From a checkpoint of a small transformer trained on Wikipedia: width 256.
Each number is 128 + 32 x the weight over its row's rms, rounded and kept within 0 to 255. Layers, rows and columns count from 0. The size above them is the row's rms in percent of the matrix's.

# layer 9 attention query, 256x256, rms 0.724, rows 0-24, columns 0-127
size [ 73  65  75  74  75  72  73  74  73  82  77  77  81  80  82  87  78  80  86  81  91  84  87  88  81]
[[137 189  83 159 133 129  80 127 120 144 129  81 176 147 199 152 148 138 147  79 157  89 117 123 134  70 162 166  94 168 158 108  90 104 100  92 160 116 140 118  91 155 142  83 110 139  97 138  93 160 179 201 135 124 136  79 129 152 106 110 107 102 130 129  91 146 115 169 105 177 120 128 140  51 203 113 134 100 176 147 125 148 134 111 123 124 131 122 153 123 132 143 171 116 125 182  77 160 146 152 176  96  86 143 108  48 152 140 102  73  69 137 157 114 120 131  99 157 122 207 104 130  96 172 134 132 134 200]
 [109 122 112 169  82 125 124  93 105 132 143 148 178 154 162 115 111 132 108 118 143  93 107 124 132 159 173 108  83 152  55  73 138 107  93 132  49 110 126 188 148 150 163  89 110 135 152 116 149 140  79 128 132 193 111  90 175 101  78 161 124 128 147 174 179  99  74  80  74 162 168  47 151 153 117 133  99  95  63 129 113 130 139 136  95  91 119 123 134 161  58 140 100 128 152  96 130 135 105 159 110  84 141 151  85 117 132 104 111 110 126 135 132 109 101 101 147 155 118 171 160 136  67 114  77 134 178 157]
 [ 81 151  73 121  97 135 123 104 139 108 143 149 181 155 132  84 144 109 149  92  56 156 162 134 149  73 167 127 152 124 142  93 111 179 132  97 152 146 151 103 138 156  91 148  73 100  92 167  74 129 131 143 121 116 167 220 152 174 141 101  81  72  67 122  90 124 150 108 131  95 140 170 129  78 154 148 177 118 169 127 189 156 121 132 114 141  95 153 157 101 162 127 178 111 109  86 112  89 120 121 185  61 114  80 111 144 152 125 107 180 105 126 121 116 139 141  54 121 108 118 148 177 148  87 143  84 107 131]
 [143 147 126 132 177 153 127  67 120 135  88 132 148 114 139 104 143 171 139 108 122 142 101  88 132 183 148  96 110 186 171  95 139 158 122 108 139 101 141 114  92 115 167  83  83 120 166  75 154  85 123 147 119 177 118 142 121 126 184 114 137  36 132 155 116  99 153 164 169 121 110 118 137 149  93 106 103 151 123 146 124  99 143 124 140 135 173  40 118  88 122 138 134 195  81 120 135 121 125 149 155 152 146 107  83 173 118  97 153 174 108  86 191 111  83  51 130 137 122 153 147 144 145 108  90 182 121 157]
 [121 112 104 143 137  91  82 157 113 105 126 129  72 141 108 138 106  80  88  85 100 143 137 175 138 122 128  87  81 133  99 120 105 194 114  79 143 121 106 142 119 153 149 123  89 178 117 151  66  75 160  82 201  75 117 182  84  81 137 150  81 129 120 150 105 113 187  93 157 148 140 119 155  93 160  46 101 126 157 107 142 152  92 116 130 114 156 162 122 116 175 112 222 115  79  68  39 114  97  90 154 135 116  85 118 137 147 100  57 129 101 139  61  80 100 147 120 187 112 112  97 151 108 132 112 115 120 154]
 [147 116 213 165 154 134 128 103  69  77 158 120 185 177 113 129 118 113 126 101 158 134 125  99 160 116  79  99 178 152 109 149 145 124 127 124  96 143 122 178 101 137 142 150 112 101 141  61 125 111 106 140 140 194 132  86 146 128 138 147 112 147 108 120  98  89 163  72 180  96 122 189 103 157 170 103 180 150 109 112 126  96  96 167 194 132  49  71 174 121 114 147 117 114 117 103  85 114 158  82 116 142  97 152 157 148  94 158  81 216 110 223 123 137  93 144 134 152  88 117  99 130  82 100 190 104 175 111]
 [144 142 107 100 105 131 123 159 129  92 101 150  81 132  72 156  94  69 112 142 132 182 172  95  83 169 148 110 154 139 177 163 228 111 168 176 119 139 129 162 125  68 141 107 138  97 191 131 122 167 164 124 143 191 129 140 116 172 132  88 121 179 106  90 125 127 108 137 145 108 133 143 110 145 114 110 111 142 116 155 185  86 187 167 200 162 106  57 119 151 176 176 109 139 160 165  77 122  74 118  90  95  90 117  68 155 162  89 119 112 119 119 132 196 150 158  91 158 126 117 119 124 146 155 109 104  98 112]
 [105 152 150 150 152 115  58 137 114 160 135 113 171  91 130 124 156 192 112 158  83 119 138 152 117 142 144 206 140 141 154  75 134 117 157 135 115 165 138 116 121  93 131 121  88 121  72 122  94  88 106 137 113 168 132 141 170  53 114 151  94 111 163 124 129 145 166 141 162 142 130 112 111  77 116  60 182 137 114 160 120 153 158 155 126 160 162 128 117 139 175  72  93 158 151 126  67 141 160  96  91 147 164 111 154 101 130  97 123 145  66  95 122  97 151 137  77 144  82 136 123 135 207  85 174 154 127 176]
 [154 123  82 123 103 124 125 119  57 134 137 117 105  60 117 125 125 127 132  97 102 134 144 108 119 105 161 135 120 130 153 144 172  82 145 163 173 116 208  77 113 170 137 190 144  90  58 130 146 141 119 103 148 103 144 147  53 147 146 120 119  66 138  55 225 126 144 178 136 109  71 161 128 118 128 145 185 130  95 174 122  79 121 113 158 163 153 130  85 115 198 176 138  78 123 183 140 129 145 126 104 130  92 114 182 119 161 164 136  95 145 116 132 126 145 105 100  73 110 101  92 194 161 136 140  94  77 131]
 [156 193 106 155 194 135 116 103 149 136 128 124 175 122 124  80 123 173 146 136 141  40  84 138 135 187  93 108  60 183  93 103 100 128 192 128 175 124 141 142 157 157 179  62 128 131 118 172 120 108 174 133  94 123 148  57 138  89 148  96 110 132 144 147 100 100 113 162  38  93 152 102 168 115 128 156 151 101  93 124 131 177 124  80 139 134 183 138 132 147 122 162 114 140 116 134 147 160 137 134 134 121 122 112 112  59  80  95 133 152 132 102 168 158 139 119 130 139  96 179 173 136 134  93 161 169 160 126]
 [105 137 106 124 148 116 113  80 127 148 139 118 193 113 153 151 154 155 166 108 168 134  62 159 143  87 164 142 141 151  80 166  95 127  99 130 175 131 124 128 124 204 158  82  90 160 139 100  80 188 155 136 141 124 174  86 110 158 130  84 125 113 119 118 125  42 103 115 139 158 143 105 116 114 139 110 172 112  87 110  96 123  65  63 134 113 152  95 174 157 165  85 108 184 135 118 143 109 131 118 100 127 119 131 135 129  71 119  98 171 119 140 174 106  83 136 112 221  92 109 141 137 110 109 150 187 136 160]
 [151  80 132 117 167 109 104  75 164 124 143 155 120 151 103 129  98  98 105 147  94  80 143 115  89 137 113  96 178 112 132 110 130 102  50 181 115 167 119 142  77 133  87 118 180 151 148 112 174 154 169 117 134 148 117  61 119 114 188 184 161 183 123 129 126 143  64  97 141 114 144  87 127 192  97 148  92 132  70 122 132 119 142 139  92 103  83 155 114 155 108 103 110 197 101  91 136 111 115 163 118  60 148 143  99 138 103 191 140  74 126 157 163 124 154 171 186 128 129  73 105  88  53 138 150 136 128 164]
 [157  51 211  92  91 120 124  98 101 113 128  82 167 105 149 136 150 110 145 194 143 124 157 104 123 145 159 138 181 106 119 100 127 120  97  86 189 179  82 120 172 179 136 118 122 137 134 148 153  84  80  99 154 129 144  93  74 132  74 155 119 140 130  65 136 118 158 125 172 123 144 151 125 132 141  94 178 126 105  97 162 156 131  47 152 128 150 136 131  84 153  57 118 100  64 119 145 145 129 125 132 114 130 148 128 178 155 141 131  39 122 136  85 145 173 106  25 129 157  59  79 100  77  70 180 103 118 123]
 [156 138 100 136 143 156 137 149 112 184 126 139 155 171 148 136 149 165 131 118  92  90  85 162 135  96 134 180 115 163  70 118  72 160  93 141 132 179 134  86 158  92  94 125 157 109 171 126 120 148 147 137  74 139  97 127 155 123 153  94 124 129 109 118 136  78 144 157 163 147 139 204  95 107 173 168  81 138 142 119 127 105 148 127  71 137 112 118 102 111  89 124 152 162 120 164 129 131 125 160 115 141  72 125 103 153 132 148 143  99 120 143 111 140 121 115 125 171 126 124 137  82 159 135  84 151 153  80]
 [155 109 100 108 156 170  97 141 105 109 142 152  97 142  88 129 105 102 161 145 103 131 139  83 133  68 124  89 188  75 149 131 128 133 149 147 143 138 128  84 114 179 126 120 122 177  98  92 142 187 176 138 159 106 133  84 119 142 143 128 119 242 109 135 108 129 163 135 163 165 139 131 103 106 115 137 195 137 121  69 139 169 109 169  93  54  98 169  79  83 119 116 113 118 151 155 131 112  76 111 183 134 152 102 140 215 143 139 111 168 152 123  88 125 137 144 100 112  84 129 107 116  93 127 114  89 135 152]
 [164 146 181  91 150 123 123 113 140  79 130  98 169 136 197 184 143 118 157 124 119 149 136  81 119 109 179 101 154 114 150  47 200  93 173 109 141 201 100 161 188  67  69 149  84 167 117 162 131 143 123 121  87 147 129 118 108  46 104 173  97 136 162 198 112 163 131  90 129 132 118 152 145  97  82 128 118 183  87 138 175  90 113 106 104 115  66 120 127 127 187 124 155 133  90 154 167 124 182 120 188 126  82 135  68 131 169  95  94  84 124 150 142 162 157 173 117 100 133 140 122 153 145 120 170 128 102  83]
 [110  83  87 180 141 101 153 111 138 181 140 120 129  56 155 143 157 144 153 145 143  93 102 173 131 129 115 182  92 135 127 121 110 184 107 117 169 176 106 180 132 163 153 100  71 138 106 140 127 129 167 161 139 115 125 124  67 124 185  99 157  51 126  94 119 116 102 150 183 156 167 128 126 156 136 107  99 160 113  86 103 130 129  96 128 121 129  97 191 142 153 120 128 153 121  95 149 117  57 127 153 151 111  93 142  66 123  73 172 188 107  96 173  95 113 143 169  94 115 158 129 135 134  93  62 172  96 160]
 [136  69 187 139  89 150 113 130 133 122 164 116 147 133 108 104 114 146 142 161  84  97 130 127 119 140  94 125 131 101 111 108 200 130 113 188 123 194  72 119 123 156  88 124 151 135 108 143 161 143  98  93 126 133 165  92 149 130 104 144 125 180 122 180 133 157  94 120 176 101 158 118 118 159 105 114  71 125 146  93 116 134 113 138 112 111  89 144 129  72 138 102  78  77 132  60 126 112 107 154  86 150 165 150 125 111 135 155 148  89 170 133  34 141 113 125 178 118 101 141 122  98 111 128 162 156 119 115]
 [ 74 106 122 117 106  32 117 177 102 178 135 106 170  89 138  73 123 170 158 170 122  99  94 165 159 143 128 186  96 179  65 144  92 198 136 100 155 112  95 145 131 103 132 117  98 132  95  97  65 124  93 151  65 136 177 117 103 123  92 118 133  80 144 104 156  83 117 162 157 153 124 179 145 139 178 123 102 143 109 108  89 107  82  53 149 135 151 153 119 118 145 172 179 107 172 130 119  95 128  91  85 148 128  88 167 160 138 119 168 104 129 137 170 111  78 143 115 112  98 136 142 141 108 116 165 117  90 120]
 [ 95 147  96 132 143 189 112  78 136 143 214 134 122 125 123 126 107 155 103 110  90 104 171 125 208 104 138 151 160 121 118 118 126 142 176 135 163 152  90 133  74 198 102 128 179  94  70 139  64 140 165 136 126 190 131  89 129 148  97 132 135 149 111 175 128 134  35 135 157  99 116 107  95 127 140 108  72 123 124 117 132 159 121 142 109 124 146 135 122 139 125 147  86 173 172 137 128  77 115 154  72 184 153 135 176 103  92 144 158 100 153 171 142 105 161 122 157 134  44 111 126  96 158 144 111 106 126 186]
 [173  45 171 135 106 117  66 110 127  45 163 131 177 119  79 144 163 142 123 129 181 164  84 102 189 157 107  94 106  94 104 138 124 115 137  98 165 117  64 130 127 168 155 173 102 118 113 109 159  91  75 105 143  64 136 109 157 162 110 159 139 205 116 126 123  63 138 128 134  85 110 141  84 155 106 174 136 165 133 101 101 118 200 176 116 121 130 135 156 174 108  56 139 111 147 106 134 120  70 122 112  84 130 110  78 164 137 212 164 161 185 179 145 127 157  86 145 121  78 118 132 125  57 109 193 132 140 135]
 [158 183 157  98 171 131  87 143 147 144 157 149  90 160 130  91 120  65 120 118 122 117 164  82  85 193  98 104 120 160 123 146 191  73 149 156 122 162 170 110 147  88  59 200 119 113 140 142 116  94 150 147  90 108  55 148 128 143 148 169 131 144 167 145 183 179 132 125 124  86 159 187 152 111  97 149 135 107 126 137 123 102 131 119 130 136 103 111  74 129 142 138  31 192 170 177 119 156 109 134 110 106 134 124 107 163  93 119 137 118 127 108  81 180 171 218 170 130 145  80 109 129 170 126  91 115 137  93]
 [134 159 165 157  63 159 105 143 109 129 104 132 110  84  69 104 119 134 154 139 129  95 115 106 158 149 188  93 122 142 111 114 134 130 110 166 164 129 106 110 186 121  66 142 105 196 135 142 140 169 140  81 182 123 143 154 109  96 117 117 145 127 135 174 154 241 141 103 116 178 135 108 167 125 148 150 114  81 125 132 160 125 159  97 101 114  29 142  57 131  83 110 126 195 146 121 107 148 187 166  92 128 202 152 119  61  95  96  79 143 126  94 112 128 173 140 112 163 130 145 173 135 134 135 103 162 181 154]
 [ 49 155 128 103 143 126 133 138 118 132  86 127 138  83 137 142 142 176 126 114  77 134 103 147  95 158 109  72 117 151 139 161 160 150 167 152 160 128 131 110  99 125 185 131  91 205 125 148 138 120 135 177  75 107  75  95 110 118 155 134 129 119 197 206 137 127 124 109 159 108 130 160 156  76 130 146 119 140 145 159 120  92 113  80  31 123 156 161  97  90 122 140 118 153 148 154 148 121 176  85  79 120 130 110 146 101 140 141  81 140 183 109 173 110 167 136 131 101 130 122 185 174 102 158 125 129 169 115]
 [ 93 160  67 135  89 105 137 150 106 133 153 101 102 114  99  95 123 140 160  83 171 161  77 171 139 142 151 116 162 122 104 116  98 191 115 117 174  91 131 112 108 159 117 116 114 103 143  99 100  93 117 172 108 134 125 166 118 196 138 115 146 130 110  85 135 108 110 184 116 188 118 119 119  67 187 114 136 131 112 119 126 174 128  60 193 149 147 165 129 122 138  79 178 100  74 153 115 160 120  71 127 111 117  76 129 118 177  76 111 137 124  75 112  99 141 118  45 118 118 148 141 157 162 104 125 110  94 130]]